Weights of a small GPT-style language model, trained from scratch on English Wikipedia: MLP 1536 GELU, LayerNorm before each block.
Each number is 128 + 32 x the weight over its row's rms, rounded and kept within 0 to 255. Layers, rows and columns count from 0. Numbers have three digits each. The size before them is the row's rms in percent of the matrix's.

# layer 7 attention output (transposed), 384x384, rms 0.0199, rows 137-213, columns 240-287
110:156134085136145143185095111091075175128131174147113193095186119152105087104164132126141131139149130106135145168102101098208097191154109141083109
084:170070139168174177146176144066132115089140106137104088113148158114175144132122084081155135138140119143123076177137121097130146130140110164121096
106:099035143142119081090144085163156138081098126168136092193087154146103135084190122108141129158110132100118097124091080138113155105116133102162152
108:135142116144105098117071105199038146126128135081120132163114103113038132106185164173106122132102093120197139127081109122162149125053144108138141
108:141160173125103109085156074210140164137115110160164087188130146110108094099173138129120109108110109091119143139110110097080112108162150101102108
094:142161154144145122140142179115068140156130096133094103085082123150055114133082128111138135151143134111187068156103124124094121146138212108121059
086:125085103126101116148127145060176092139118122172181135110116176159134154109161102092089100148133155136074110115082097161141158140102129152198169
092:098099111138114105159133127112150141078119135169201113167126155159096188113168178149119109119151183153028154176105148140115115095172119163169143
095:110120104117154050123134111150189112135171182103127067112191119145161104151133177139120102188160141127099097144116072128166164093158115130175128
101:084179139108093124139095157173075133086116092157138184096095156133106139098096149100117151098153119099174161127099137081187107140126133143090114
102:110175114155169158211123101094142106140149120132200112132123169150158112107177100129120111067193099110113147110112170106131116167145099109127133
103:160172125162086077138130118103117103106112127135173124094137161148120113109123177098108107120207113142168133127154090134171109145147146108141147
090:122159125087113096128123135177094122115156128108065156139162101106120133140169164136134117127093103109135114142130109110111156063115124139155134
099:108087054118076080166109153063152130092131133135185169146166158118147155124150154152085120133125162194101167157111100127115155100116135182186162
098:156094110106172100127146117131110144081092135095082113093168112156141090113124079132148157168125115157137127166098116113175169090157131165125089
103:109155118125156089182110202149105117095123113156136130148116121097157167112088144121141132119147147191104158156137123117190118133057165144149144
093:183198142133094071181149160117147134144112109158134140132143117159068145089140129161126158084176100113157153159100193084146143131138087060143148
094:122246095091118143143134129255133134157108127115151160106178060143130111117163147085152056121101109086122162125082167070162146124165138076136150
094:132122138145159110124057148137139111127121169107111121127154160141159126172110096190136157085098129097160107140119092153134149133051148091142161
102:100179158080154116104135067140113145119116091126113108130140132119128141183085200182148163129124125133176126144166136167149100116117126111061093
103:160210155133106086120154153170144127130087108117137161116112125063097196119167143100108163113125142136190139130153128120186171102158161131160107
096:139198108094109111095150124116100162124135145124138120136090134147049116118131140191141133122137110115184070099094132075113143116193100154098122
097:163106087159169127123150151129088175073110139161114153127124104140170135075138143083163103147138112146174188139131109105101148131185154182161078
106:085061139142125121129126178106130106105139132111139143143109167142167156137106093135161071121092140153052136108174136165094160138104094169135132
096:140045120169133170144122145073133139144110112170175137105109124143170156156131160094103140142199106168136101090119077155156141150088117150124111
094:173096178124158092134137104117101169165212123106127090110126146147191105129117071126105157120139092128146112151106061104098090116079131089098130
101:121093125194115152167122145106133094123142133117152102142120151143135139124124153113108128141166118143113131094117105133151123115178079163143132
092:102183104105113174168151182154141142148159188155122151151147096096117119153082113146125112120080069119121190160106150076162099144120142142137128
095:158173121149142163155135160136118161162129148091133136146151115091134191140102137121148073098152152090155149157185170125152159088116152074153146
090:128097169152118113115167120137114138176124143106152131100127130144190182139086074164117192048122144101082142112166133193046144140077163119061173
108:133177113142121087156154167091135067108133137082147138088124124144092135092112153030124150171135150109104131118126141106192151132150140166129148
106:160066107169143169096152116073150129148101151140129099145065132140106131122137069151127114144149141112111070096155090149049161139161097130124119
084:143162163127076110141119127149078141101153108125085130152153131146088133111132150153143121145100090113162155175098118097147104154135090077099128
094:165137167153117131121098129120126135103108104162171211167142128140111124118127092119147100095101146126135147125140108115142144146103091120068115
094:140159107119085117133134145177117155143138153134141162142230097099154117149181184050117062159132063130112141089066111119206134078154134112175142
096:112093098148150175141082135138086107104140093113124086118118147131159106115120049166149111093099090137162132115129152166071149156080130094167120
092:130201127090123075127111117108123108116069080144145159139147128135105092112121136122143180141085212101144121137118120174082165129163114173132158
099:135103151122112123123130123146134138104103116159170136115177166116127152131145126023146116083117160133081115100134129103151146119067102114065183
104:127132149159074085144110153182104149100132108119170109152102105119099178060166118218173087073092113138207183149079173149108082104070167120161112
083:132073132145146163151143082193117118091145093125084101114074117150193114144123131135129169107171097153112151099167086163117116156103126133092109
099:148126105140091145142129105060055157122128136147121125090137159129086036134152154148083118147178140121146108172115110159143098173196163163147102
090:128152120125174129149122137143109129162135149125128159106132079155110139090126102071130124147122095132194160132097148105121134161161118172145127
089:059073142143135164083123099195069137156109141121144126122140161127135122166149102136151101050115070134195158095136134147089122139117131168105133
097:118176129106131105150142106129148130110143146114176138149123162116131095133125116195170159102154109104169139219144172096139092171121123108122105
094:145065089150128148148139097035106142150144139123089125071107115152112059160097088141128143120135153147163098093098148150088142213144114231124074
096:137131136148079175131088184182103105122112105117084164144146080146111159134197123124131079091082120137161140094073179099123161104161096159152143
103:157089126114168075144161122072172158124123164160144095118111196112204128117128174156145189142139097147112111129148118128150075129125128109122123
091:112183116100125158134149208078105169135154142123130161105148119146128121111154129163128153114124102121138096155106120121129081127138116157152119
090:110140149116175157160140087127084150132148112118122114094141129150154053139067093096171105121187104149160156160144159098108091137156130095102083
087:148198149087113191096084091212156163118114126148118124118098121122079099209160136184111125136114051125160159148109133064150143171199139091110095
087:107126141079150157093165007172157136145133152163140105084096137150121098173128107155125119171152098125152131133140106120076081122181182079109106
102:086188108124066177115120169173105128118144132077078153143178060145106146150132141112156083184049150071158149110120119095159173097169112111137119
097:128182121117116120056150117133099197198162109125080095131148119133143120137132157084133121138127150096177096090146017153156159076163138127082144
088:123158121134091076130139120130142161151130147161177107132155127168120106129193205132107079128163081136151170110133082162134117165168150040155166
102:195130085117115075124130120150149116108154176117121094154161111101091107107169124176129119192127167126157143141105142130130160074141124128149138
089:135155170173152148080175135108136113105163155090167163124148122134181143108149130118127127173107178081113120104110074057127118183156095168134094
078:111185102134157105132110148102151116109112144114130049182118164143178110148110099093144158170103118120111080087163134075090130183135153162122149
094:145123147175188185130108056115122157133097126093058131167121136173171062125157112122097118111120199110128096152104147130081128172094092102092101
095:135158149090096122150137124186067111099071055094175141154090163132124117130125202138146115049103123185122184116110125182129124128082158083089137
089:117155131173137102146141185107162128116127089140172152116124155130147137170077106173127221158164104092146127127079128098088123153140111140166113
083:135107124073097068140094115109136131157164206124125114132119155128128167129122137135136153160070037129087147099147100112116093085181082140143154
085:083074085144118188161101125079145109074128075105105110126146070103106100153121154086083100121141128139142168144104122127163095122152126097131114
084:162100140106151105154118165095163158123126093104111178134152123153132140152117120132139169157162162122139112105141090204101118106179126087193184
078:115156129143076175073070097144032106084045151128139142090116065079105148127112125118127100114080139155179146181167177150163152135085157142098196
087:124171166170181127134069144135099131117151111151063144097151103142134100113058163163136134093103188158080172151148188145133103110107146161111137
089:136063158079094103161097095182120169151101131097082094170135187130100149153176121143094129116162122125127121134148085182139093093149147117114111
088:112093165157208113130084089085098168161126146132143092141124121103208130124139172125150169139093080109097133124170114091096151097171129024175165
096:134166148135143145156144122091101145132112110123105133091137161151128133162128171140143072103078135140080212142138134115134100161058162124122160
094:142142168144157146117120181083146166131135129122170183127151164107111193142110125066151149107068148097154108107054172106123117093114149069129093
091:146182116142178124136222116150111119096125123123152132093093078104165138049152176052123150096168086139148095185100077091127131060142077094115147
092:150084064095059110128157130132107133124130171110123074175143135151138097127169125079120110155148049124125103119173162121112122174117156098083106
088:142138117118130193126159110114124131090103120133119123113110112080095163114186137107107100159153078166197099235116121128165104176108143106083144
080:110111171106159112085137148130164142102184137132155081127132138116134162141104140085138159179107170080097103097137099068121108090199081119202143
087:146165119147168127122156109087173165061122159116088115140119141179155143142160122091132128214222173127161082144067116083099098201226146131136124
087:163084129144104102149072146088146166166107111122090074104083126129167156175078135137119203139118088143164116136220112150126198111129157069131173
092:121101107114099109130127066108057170108143134111160158169105119163124119132112157098121093133095170181141151111158153129165197064120128099100146
082:100146136171145124131105072138178111120117113175181200126112096088112123117132143139145091108085213124143150163137143111173088122110149165129140
# layer 7 attention value, 384x384, rms 0.00987, rows 138-214, columns 240-287
090:082210170139086102087126076168166135142182155081089179190127104123120096135122173158153084080076155122133161124061142140169146151142182171112086
105:166184079137121148168156099128111124142189128084123195076124103109115117193118113162164115125160106167133173092128137124137117107159160108110091
102:129058083123161198139116169136085153124109122161134079116105143083152152157116086118168145127122132150084143076127113191039157043160126133106065
111:153096090135137156180099170098099116127115120073099125068115059175124141174078177131150109168178136186115165082190088162240124127132129116192114
090:097125077139150163104125127135146097103139093108131102174131059096140107136103113152114151094149178111145175108092112176156140176077093193131168
086:093167152142113043112209122130143184080123134101109130141158099110130084111103151161112120066123112125160114153060162132063124113130101116057132
097:166151165130147084119115096121165154198102161083073080084161088109165099120089082123106155138144104152214105064117155108136103139086157099080125
096:236146127118092167149184170136068097116127087111087185106083142179104127136147123138104141123116117132146125157091158136105122143080154123146031
097:137084134133178099126132115132053130138121204174138082086139101137143158103138128107110135168108107120127149086148127164131113149134132056129225
096:147098149115060153108084162186201157135143117127089151153110099083106110129092161111086120171070197143139121129122138113134107091105149056095116
097:113099073155137181060165136144077119094122150165073088103123126126130181105116089126119162153108127086126139150121165121093131135113114129137137
090:121119131146178151141150135048129137108095105153153130136132137077156209120113103164151146142117136127110151105098097080171127101121148098142071
098:169135214141155082080148167123166175134120106137076093115110107124126155103084107103123162116085095125141116144205128058145102180188152109113077
098:087157167139104118118122101088095151157117134129131159130153090072130109135145182104134058073101159133081118165140133085073147154167125130135121
102:132102169125075151087100026069124127113115134148151109087103157091154155075083085101111137153077139131148089144121143126065162144135101077116114
092:092116133144102090090061116144126093125136166105178115099134065139141097112120131092096111180133152164068113153107085096156155140128134135141106
089:077083142132146139126161151135121092164112145120105101085125125099108096149132142142128157138186156140113165113132090131183100088089130132188082
091:051119200130077122105163105130189095142115105085155149187117117120122112157142128084171093172137101144144108216209140090105145112151102159094068
101:160086115129110173110064216105115105145152112101101129096115207151133093097167096097090141154148144156100140138129118071118164138156107101215137
102:125107051120142117153103128084077143118132140152088104154133159133145090199130125141136126148162096133097140147082128140083128086092135132127119
095:118090121137154097179083174103151100162119128140129125140146065109125105176148136063086147132115142130106148120140102185100078183110125078086115
093:098177161120129142139177111058170137133141184102086101153104103118119149183115106150157161093086131134105127098099143108185108136147151114120152
102:084183139152118157087199116182168191117139120144141134125123100113132131084102175114139113093183140098152120085076113136138104143155130108075183
096:117220097137101133084133144166139120063171126089052144171099160134103099112121129124127115078070115126120143139127146160099127095180119169050177
089:072148108128120165143093131138154093108108167130117211163145102172128105130145115105174113079121099112126141095138197164167123095148112106115112
099:196168138124111087083165137144159172114124165094056147202122173134127113132169135157114099164113102102139101136160152172088126132108149155120089
090:099132143122209100119072085089096094154101065138162091116123174110111127102146121105114115112173157161135115126202087101114118122118101081094120
095:105124071131087101098074085101143114114145143138143133142070183130163080154176141135142151157140164157107135124101107112128128176121118183088106
087:090127094129148077137062153126110104148103128154166131131123151112117060119103161078112108094145117147162090152132147121180147136129130169129071
103:126097111136160133108140075123077162087130127218078105131144113073157147135131080183132128080070133109176136096115076125041147192119162095100136
102:090191051119169119162181164149186159081172124110088158172127125133121119122115144120131120090112132146136132176137169159180130108139129218136100
086:099136161119086147164106090143162128188126097126159128122121129129126122146155122135110116110180134149099099018118072134139157172125135100152141
102:063163110144099134106138143148177181121112164099115084089078091167128169101075159098087142080178138160096129098157106147121106142174114145117230
093:102144151108176142141136116098113072162119125131089107112079138071126175153116158130128159038125132129104140152137077072102123109129107110149087
090:147081131115111100148220142137158162117158162154156112174086179150118124147137143155113143147142177072137163188120164142101090064139121162131128
086:061068172162142128117134081119134125150114139087141112128131058135148167094088067150126128093103049141105112126146127085141148174082117154143106
098:121159162150093156123119067133116151143136132132029122124089087112129124106097145186133115152129107162125160082132067149113130100192160151147165
103:148046086132135141149158144101069115163111154103187112091093171089140109209081120101132146145201162109095149064093122116175138108103128085115165
088:106165145131115130086124183132179151171144205156160177101175194116106114049126116110094105100134176111115121156142177100133097130163101100169133
096:132129135114143114124114135100202169113126123058115087136114111121130186174140132157153147137073117145124144122140144085139123104155121147115109
088:066183070139110137105170077129187156151141099167100091186145142131126056171164151165094120107142164093091107101087151174097122104099113119066171
096:112148123141156108155161114091192091125088150098131146116130084129128160103126125122131146192120146125126090063148169132186110033153107088142138
090:105138095100108122136094163179101111108138096133127166078119079172103184108106126066108100173094159122088083091133146109151111103121134055059133
097:108180157128154073098104179196125086110165059149200148196136103138143115068142085121123151124076158096097138226114146114151114103133113084099163
092:082163141132142103135213083139171174214120151064140109180087110116126071159112165118154143169197142113090142082117099151142092113113172152108107
102:169125121134092172082060115122083102077191135076081146150126137094113111146138141079148112127134147119128142173124165074101159114160103109116136
091:164065115130144088140067064068174065125107107136128035212150099139141095138130098113102112130117160162116104147105146115078146124108155096077144
084:097166109106095157097090141161233124159119139188093158119174105120106167081191153143120142133117174106071122102142158127167129146142120073085155
083:109089158133134075140138194113117116175129135120151110099143158163113152118106129094125158171145126131153085175200116155147130101107130133175093
089:160107111130164076177133231138169097152134144147137163097137185131141098100127157118139141046162159051119114165133142161208071099090101161139147
098:096121094126180091164179068088101112163120133136126138135123132132127119148152101162137144072189099167088101075144069139094118154098151166115155
096:159113121142117125189133122120133093049128160107097158119126118150105125157137124135159144120130108162130134115125154159115131172109165155157077
084:146092140126096132151094132153168093157129130088100070087087141134118125132060135118122154086107110163114122118144142129119113073119114143132157
103:149149135128146135182130104111054122148139080107131161123130164088119179197130153129128122084142098127083126132114130093155142134109129147239045
084:106112036113125083194106096115068120133092075141068130145144143094123120144108104155117107089135139134131146146101150172117160105078120098146161
081:151100134138106102119154120145112119115179101126128145108116113136067143091132145150133068068132116120175168117154127147189127056154094076167100
092:105131103139063057121131156115143106122142085116132147061136133083119146137141150192117098114135069213129143108182146076145115099157146170182130
094:145102163135119156095105144081187140170152160169114127076154116171148132100138078124124165197135129118168048121173125068123132107124089160147123
086:112071124129084175124194098115106138159106143166139156159134114127137135074178173082150060141095152096133149066180090157140159115085119105131157
084:127161135149137211078199155164127130099051084168164117118109084142097135125115132080150111111196141104140144164133146205150143149126128094091103
085:208175170161132024122126134134110146175184173166185112090120173147129128129113072178159160148129131122122117129139108112103130185110128126108181
085:047181142178104180113146103141066131147102175141140094124050140121122142088133131160110154143090088163132153175097150083121154161077093158057062
074:148086126112204083166105138129255134160162136099131123160133170170155068136123101133105141097151119123071120135071143086106085099177148115159063
082:161087106116081104143180081122157110137109113053187104148070117118129174108207064128106121118169093084179098133108081141147139159140072132165152
086:133173116147135200080145189087157095136216137183130144100156069126144095125123142099121144136101116131156129157151191104125151151134135128159161
088:103141111137051137149181169126184137075130127107126163102111109153122114175169125140115098161140139119138130127123144176191110182102148187103069
096:106075109144109127048096115132157091129104132115175125136084092152112105115140130137110176115177127129174079125094097119129159096178082136154079
089:106126091159073067125171060150125109116036102128144128136135068197131054106097133175122123173167097130119167171151105149118141156120094164101165
088:121108156113086115171033189077092159172100116176111144144191163156131144198129093193137095142083184112110151024134132163178154216105160126116086
090:133115199125119180079091138138102099166134091109127146075120138118087153096079135150167130091138146095149102072146080152134128087116096110163187
083:148110127133144031167105160125135140185158145113144128127181121147182075150101138178173153065095167117082185000118122163119168109150141109152128
082:132175057157071054170119091116080131134073116115109162111148096180133097128128100155108057080132098144186162218116152196173116137063170133083108
088:084088091117122111139104148073054113177130095149130118117146147048117150134078131160102172000099093139093144093170134135124155114091071112112114
082:082134119079122195133171156167118127094143191154153167133178084127132106118245162129126087132134183136100129086069118101133122138149117152130045
089:125135148122182108134092223116149123109080115097100116072152147110122136127171096139135194077180070106064046143075141125084022178141106178114096
077:193135120154122098118174133121119112160096093070085102154131181148154117137140121137114123123089087128102122132107138085070190146120116108155111
081:145053084113090141144171152127136173112195168142145131124140156147158142087213130162132165061151170121127172106142090139159161126183109128150142
# layer 7 attention query, 384x384, rms 0.0157, rows 192-255, columns 240-287
078:106136149151108132156111104165134097180106094055107122167123096149099076125126118087086117116144077151109159132153112080112149128141094118116157
081:083140099077116127180120063133102162077066156173086139133127104134126114128183123125138142190114094108156107142150140122122072132147189129145115
076:173168124198128141085141069127121119099156123165124106160142109118159120102160101081140066187104126133159105129112155135186118122082112134115061
068:065149128147172161097152167126145091155160084142162150210213148146165097055145110063139155075116064125121101094135083135068130154179038172164162
082:047198146162091169145162078174107075084106132074096069165105111132125097060178170129138120127131094125131133129076090096143123078087116169160069
079:201126096152163113093095165136199140191155107083157172118127114113154156173110124101108121109112126157133095150080093105088184223063166113109143
065:145109125177172132129098112159131104141091155057131114118107113137185179152157115102172110213149063091130109064140115083113169178113159172160137
069:114172089072138137171132128121182127151165154078133162132093065141072115090186104077072180124167181136117148138114145080158070106148081125142129
087:093146171097114101129131186165175052165158152117133082125090115135137161094083156144143209178104078161118116086146102160076139100151105165099131
074:110169133107121149156111164175121137083158050109088137109093127124062137139103124125152106084111128117130156092114168189141125106139124145108113
077:175136168118076204147159135142082156104163111074172144141139173075145163121101109113163120081089084100112120202105079107081165173106115138088118
060:189039178164122180102133119094103126143077119131094104195117144096190173130172088151091105120156162108132143100099144120195164159071152103128127
060:071207138128191154140170119139143095077184098110122171090153128171130164107115164107138157104098113123093072151122075182076068113158072158133142
075:115142079090118099081126169076182120195133172144149149154102124147116160058180088087093168107141145135154110096106145099179107111131073114138107
089:098113117166165106095148138078088139101120189110197133135090133204143114088161087148155066152098154123104145078144108079166151117140082129156142
081:077098149099149125127122156117131175139123170134178123132142194149107124126109120132125133109067162107132169109147116151147072097143099115119102
075:158069137149178131096132132138127109148132201099189126090117101169184213124180119156106120184143174122066084138143156113217119109118156095167148
082:137151128178154109101077188134122099159139091122114189102114137125128156136087133131174099108118167143177141062130076216141167153105123116127127
067:078150199204145090110115151138144059168104032105145125119115118158076071155059104134078138095087146177132178066148065160104141134152082160123080
072:073136164062177127113101180186182093112201134139139151067109149100136202098116155200155144094120196132124121101111116201124117113140093147073149
067:042174140081131103176126157125089108102148132123147133095165177167082111123080155138181183113093091125130115128108078160067125102161074153126160
076:107180110162103093096103071140180045122066097144082145162152046113160072118184148126118049143115087189168129104124146131136156159066148165104119
074:136160121117129156142161131172140132058149124142104136079062089106102184108152163142163142154153106127167075181087138152147067082161148121151112
066:144122130105103170085097144113137128192080110120134131151139147080134136114187111072137196099132124125129101106109145094151160179070119096154075
089:110120081106059109121167167155131133103126129120151139170135112127105021134124171217147140065088145163135174115121175181103120086117119091114080
075:110162120060185146140119124112127177074174164141151162056129158139112176092137100168159130177121186099101124168153131113148055117145116158096179
064:082158089173152134087132127106109155098107095102120178137180099192110065120117086116106121130082126167136093097168102195100153152195079160135131
078:067117092127105157142162179150164127077144097122123105146131104141130114142147135169148100125156074134112088133078197146137145139120189164131144
075:149146095075142132139158151112181097151149171178123146089123161074129140134121131196115209083157201129166148145110110130148136070117124127131172
075:169096100170124165131153156153106171121097163108108139145102141113134201124142128108131159118136115122135078197139091199162149129094156073188176
085:106105070189141157108163124131138128130129132098101120148113129147114134106131100111083155077164127094135131094040105135136128093121109132199045
078:180163107153148180104109149147112207078184108123186160074110166094141159171065158163188080060111133102135149156118145084085180171098159128095100
073:120101135194174129140109129138148153102048089145104180093083086119105107129107142168114117152129168151163147103175121241119154125151161104111168
069:150105146098194096150113089139143219114111137099185111092098141163127121159158140096104106108127126115096097159171197105095022128165129083093089
083:128147108082099124176156143166122143129126102140124099151099157123132115207106198186127100132066106130136170142107141173084125117083188135089065
086:146095137126100102123131148080143076202105081113114163141163129134164159198134154109067124116193120125101112180113082142131156185128150090131106
068:120108136141117136150123132095114175105047085087129138130082106195071090121182116051136142123162108129105052145160108122112105156167119091149093
070:192094119135112124127103068143126188136135211115175088198156153118178145112187083105141093144091082103135145142107187063153132138109144112115100
073:101135171060192131158128136161152062176121105104144092136095070140123134145117128121108144176097121121138138074086108150081099115169131151094121
075:060167121073079105151072083178141127115139082047121160139120119128075085095133098080081101098112118123117153141110129106089086138130125186084117
081:162142057155103115121174159099171164150164158148162127111066138063123159147082167148106166077165088143147154165121114059088169105083144125155133
080:190142127141122164112132179179177062220089084095076149092095075070126174093144097143105100137158129127151089155104106153129185137107160144115094
072:138102171170126106110123110123129071188098144096133128115118131104158213143082152119066106187118156116151148156154070115128185170095186160086146
075:123099113176123167073159133121095097142196156156190120179156162109166127157070140142157132098114126135158129115081077098098220160113111126107165
079:112164097119064153116164151139172069133143157101172143156143050124156152060147135126131134187089063182156095169115091099133167181119136136109194
071:120042107150088120103139197164079153132085061133144164134155137191105075125108086163116153102129181136097149102183118188156195127201114121112136
080:087131100164167095114101123105160149107119197113162155098134094169157123083134131137166198143156126107115137060139116095111157160154103123196157
080:085243093069178189161140127196145160083128127099111154089110122109139111136188147164191109108132130099132115108074180113079119134116150161091095
079:141107098098129091114130162037179117156142146169120154107117106149090068153131129087094193095169153167118136107098145067108095140139076114169134
079:104099124063160135198159137161109139161094149132124129100110168152138154126175153129123158105138117077098145148129111119104098070154156082172194
071:137170116052095133135134124122138102141195148168114136151120137074094150092116116104124204129128144137192119191138122126152068079121100122150212
070:107162153072133186122143143154118107105123077124099140158105150095118154082198138131127134075206136122140093173103158140142104084155136136140140
079:070108097189119123106121139168155081117115142082102126107139076194115138043087117205132107154115148098130180073081105156139148047145117154195063
075:154103209098138130189129103124074192063182176140118079124116152088115135179049131077147149150083111094104175116141139090092069127137098073132144
074:033182145162131095079069103165143052147206109137173137087150128137146190102086117151110094157168173136104174096147086140167186124143097231076142
091:106102131104117072136071112116178136125153152149093125122119149083124163115153174157159159114199119145135122049159122181102139160148114126131187
079:085134136146150186095141135149088139157124090112098094141137164152145164107142148096103119133134127068107110155155095130169120113137184128178052
082:083105141175125141112135129154126112098126132047139133153131076168134131109142113102082092133152084142079085151164137124156117126168136110139147
069:130123133078114137081127097124156133121189087160137164161148103129103104101139155084101139131085111168132096139130104144075110164177083099085146
082:102074161077072137133151159176120131078214124167112083107178160094111176132017182169128131118092134092122179153128171165133067067125143091121120
078:169128095164097095168092108167135188123145152115116080113109121131108092179107140129151122106145075123144172049083177093095172100097129109140051
076:124188091110142126180110156175140164150132141152052135117183184081141097161061167152168150065094130111168155110095123151064148088074150130137117
072:204150100124131133153134114108110170157144170160108118135111136079135148101173111054121160163118066107178097155124170033106122145077124117152126
077:146104125101170171175182167161132203087164135105118138178118193090123116134154147135164203026116075104114068165069110158037121153116105053154154
# layer 7 attention key, 384x384, rms 0.0143, rows 192-255, columns 240-287
086:125118156131155141143113145108079168130129152071100070135072108191145054128066076142144175098121090135110151144144105109110112113140083108147179
089:088152100063172154165104060170115145031068176136117193106140122168141163112165114140108074168149129130097141189143131141145083139135141149125141
081:162148091164094178089102092095091121140082155194106136167179145065147180096166102118104083175100184121182122126119095143171079121074140158139091
073:054142124155170133100150199131159117177067125109131134165197179128219152049132104139143163136117130156135052101140045110115095149140073161198160
090:105158144135108186149130118122115093135112153122108077179149135148118130083155150128114116125125097132147116151058166098143104112112102201122080
086:181141155127104131070114140119159112183196123079171150126099129083152091174176138110154142104102102130158095128108131097046136179051137116083163
072:140162149094165136116075168151187049145117169081117069131122145125160147213166137119175156212139107154107087069106105148113138175126138130139132
078:102166096150098108147170080086089152113155148086112141097074100187059083089162072095075143110121127117128126155139161129105114137172116077138135
093:090116184098139089131147152180196116200144147101122105143093071126157151140055158134100152193108106139132135087144093138123136158140140179101122
073:161104122119101140129169172197136170127173089148115170140085118112089155121117115123111109135173152077124183123141151179157105102161172161157120
088:194185139129118140112143176192109136137167104092162149144175167092179139143075092105147154086093109115134155170101090104085198109133115105156155
064:103132153135135147130107158080079058127086146123153081147116111098123105188158131152160096085087115151103113126112178142151131122071149069107098
068:148155201168197081109152102185173164144173105139067125093148132172146219070118135142166116139115128105135097128124092116102136169134119158163115
082:075118063135026122089160131040141150168115139129139179178151140138055091090172085060082148126135123136145119154167131102160084150125099097160123
097:107150110166123130107135154066132121104109161124162110158103145188111130100153128134172114118130145119099099107117131132205161127167112121179130
084:054121145142096099126138139058109119121098099031113149147128211123034151135118122091122117070073130106155166158178106127138124088132089077134126
075:139091147157118113115112109117087079122110144131169074101164113125089147164180141149178109136107116163070105093108162158149152146085142058103098
090:164155106130076108096106175144154097144126092127150165173150167097107165118120134121159141148151188126181118084158083196122121124119130152172111
073:121096189159113077110111129135160114200072050155121128180113125147122100118071126118056141145121163092175087104167067131098112124135094197133132
077:094147111155078064117160164132112130111179110121172159083123144142050137137125122168186107105106139145153192109148149156103132110145131113112118
067:093129096108127118140163160154164156143151094122124189072142210146142188109071173124146132172149139099107125120161066080136122104180073222184147
086:124164116126106140106101143107149074137056133152099179154155108101181107146178168164098095150126130186181088118102145118135098162072142190077108
081:151170143138114162125147071183167162132150142166129139108110086108092179083147102135086071199171115078157138150092134156113120065133163184110118
075:112132111062110179128141145115106081165091109105150162177171138094136094113201113097096108089151153142108117141131180114122081163096121093165106
095:073127067130094140153174136147144210126081113124164168185153111114138087184082156165133109060118144128180159123155158135102139103137145153114108
083:111189104144126084100160100117120147057145125119143191083145164157063171090147094119146083148097145129115157153150144119151150127162112106181129
066:149087101135163142116140138135134202130115122095110180170153133163167142084096103102141137150157170111170086107173047141152105157140106191175116
083:137119144137133114116138161182179138095152133091107131141140122102139128136156171122103052151153094150126084113086164124103148112131148191116168
074:087140109136088090141149120074091088133145074143148134102148150089050112151122117138162163084114134159178145162141158133121147094138118113133148
077:128092151143127132132140138134113123090134087064114121146121124086078167146124130134195150114096099135153130126134124180130132121076159059134161
097:120104108178131156090138120132165112175125114135094104162145131098083139103189129133103133119129118085151076161081128113064101072098113132156103
087:193201124112142155077153139192133151091192117149166178130134180078139120156128122091153111093139133109167143116099131110078216092121178143113123
080:147140141161168089115126123159143139082082074106115182179093077123126156107104088165093085156108179123180135078146078183144118126136159150127161
076:124149193115165085103103075158162178113122143101125139103084152170110158171179156120127125124150118056105115106148144127074142100161151097053130
092:103165158079156140167134119164150139123106091081103124148058141110172141203114214112092106124101113127133170122083141132112121121098174184068093
101:149103135131138125141115166118120079183112087118129129091141135149188116178147142144099143119160111151035090143122083120075128183121127098143111
075:177147175101156178129128095149161158147076151094111154189128149142152133081170125095067105146197144095079063137190070148120145127156126118142167
076:108136144108145148113086128124098145079152193070170077150137179087138118192127106126159136123092100135110127137104145067156159087093117088076125
080:115129165119199079146143131151147054187130130076099100105090113159130138139151119098109123199095139117093098084151090153090113115167125137123131
081:098152106138100109146085099159095151101115146048110145157115112213086087139131118100116139097119091123133182173126150100079109134167115146151146
089:153159106139085142114103127107185145159161133152192109152084124089112080158078142124116185118142110117178150133084129083082196078095166134072161
087:152130099129120140119139203139121074161135114115181139131140113094109115165125031122123126153159110156133114143116087172099132111103099136111113
074:151141136138093096115100130083090030117137102109159081131098121108121109189095100111094101143079106164155147108129131168150157142093153120077108
085:132122109159118124088123155130165081179178125172136091152153163066167127121123187114150137112117124135150109088111119091104167116137152128134137
090:141093085116122134099180181141129142129177169096151132117133057119195127101087089136117103174104092143167108136111101110158143191109131152137170
076:115070095192162129139138176140068160158102077109171123147122121157126086111068100150133135103157174110119149100192093193173130128165130081198129
091:143137123111172085117128116142166158071112159142121128164132107160156080106168130133173149167152131142149091079123148060083125190146123127176165
086:114211147091166161149174129183122155021152151086112166095142146111141163189189164132143075129144110133133134146076159089049130125134121179152103
086:122125106110094102124154092091185130187104131188104165157120090149125088102151145099056167142166160101127096119146150078072125125163136154174157
080:016102169103170144164168136137136084097109109040125144071105183133082160165141126128145147085121078116052141170137133132101130103131088069124162
072:084118075152074098146148098063083132131193115136115151109104132142061128069126079104110153106090119135152202173133178143149099108107100049176170
075:129105130156100145149175160112066142112161094114145126076136122150087137110172112140168110063174079138115132186081159170153099088178132065116118
084:116099128188154124081141135169154136145103137108102109141168115138096124093113128167140105142153116104162119130112107134126130090119091147158085
082:150148170106149105153092104144106167111175158159084099090076102124117163113049111087149148129110138084112168120154138114154160120146134093133171
080:129163059164078100087086194091096107117162111201128123086142149188120092131070104173178145150111162165138172087124111126156117138156106170173122
102:096132111116076103139072130097187128125110124154133154145075143131112135121126162196196147131169123187086146074141118173123115145122137105136131
086:103111175096174182132109140146102114122119144111093111150150183118169166138157184099120109105164109112086109145091144153145087147087146134118075
088:119061157162141105124118144121102166135143167050096043109104072167131118178100112150148135156139090126088104129139108126148165161148105117092148
074:133102111136115132112131100153169164161176132150124218143133121129163175044137139087085130133158121126136118148170088130143078167128118133125112
086:081068144134115095134131135174139172180185110187098080106132127104074165140037167118111109097100095100142198162124170119132135092135161128095097
083:168152131079114196113078142157160169093161192146122098136116136118120102165122139132144161145176100111110111126115123097115123075116133207101115
083:082125097080101148164140160159125119080152104156139163109149176060102120164107160126155155095102120152126163149103136087077100097071105165128111
079:172135086065111191144105096131116156115196228161147112128152103116163133110138130049090182179119073145147106180097156085120108126093136153107130
086:120135203104153174146166131196186184123167128059167146128145171055147187113143182148188125103160092102111106175138132118062123094125101098109149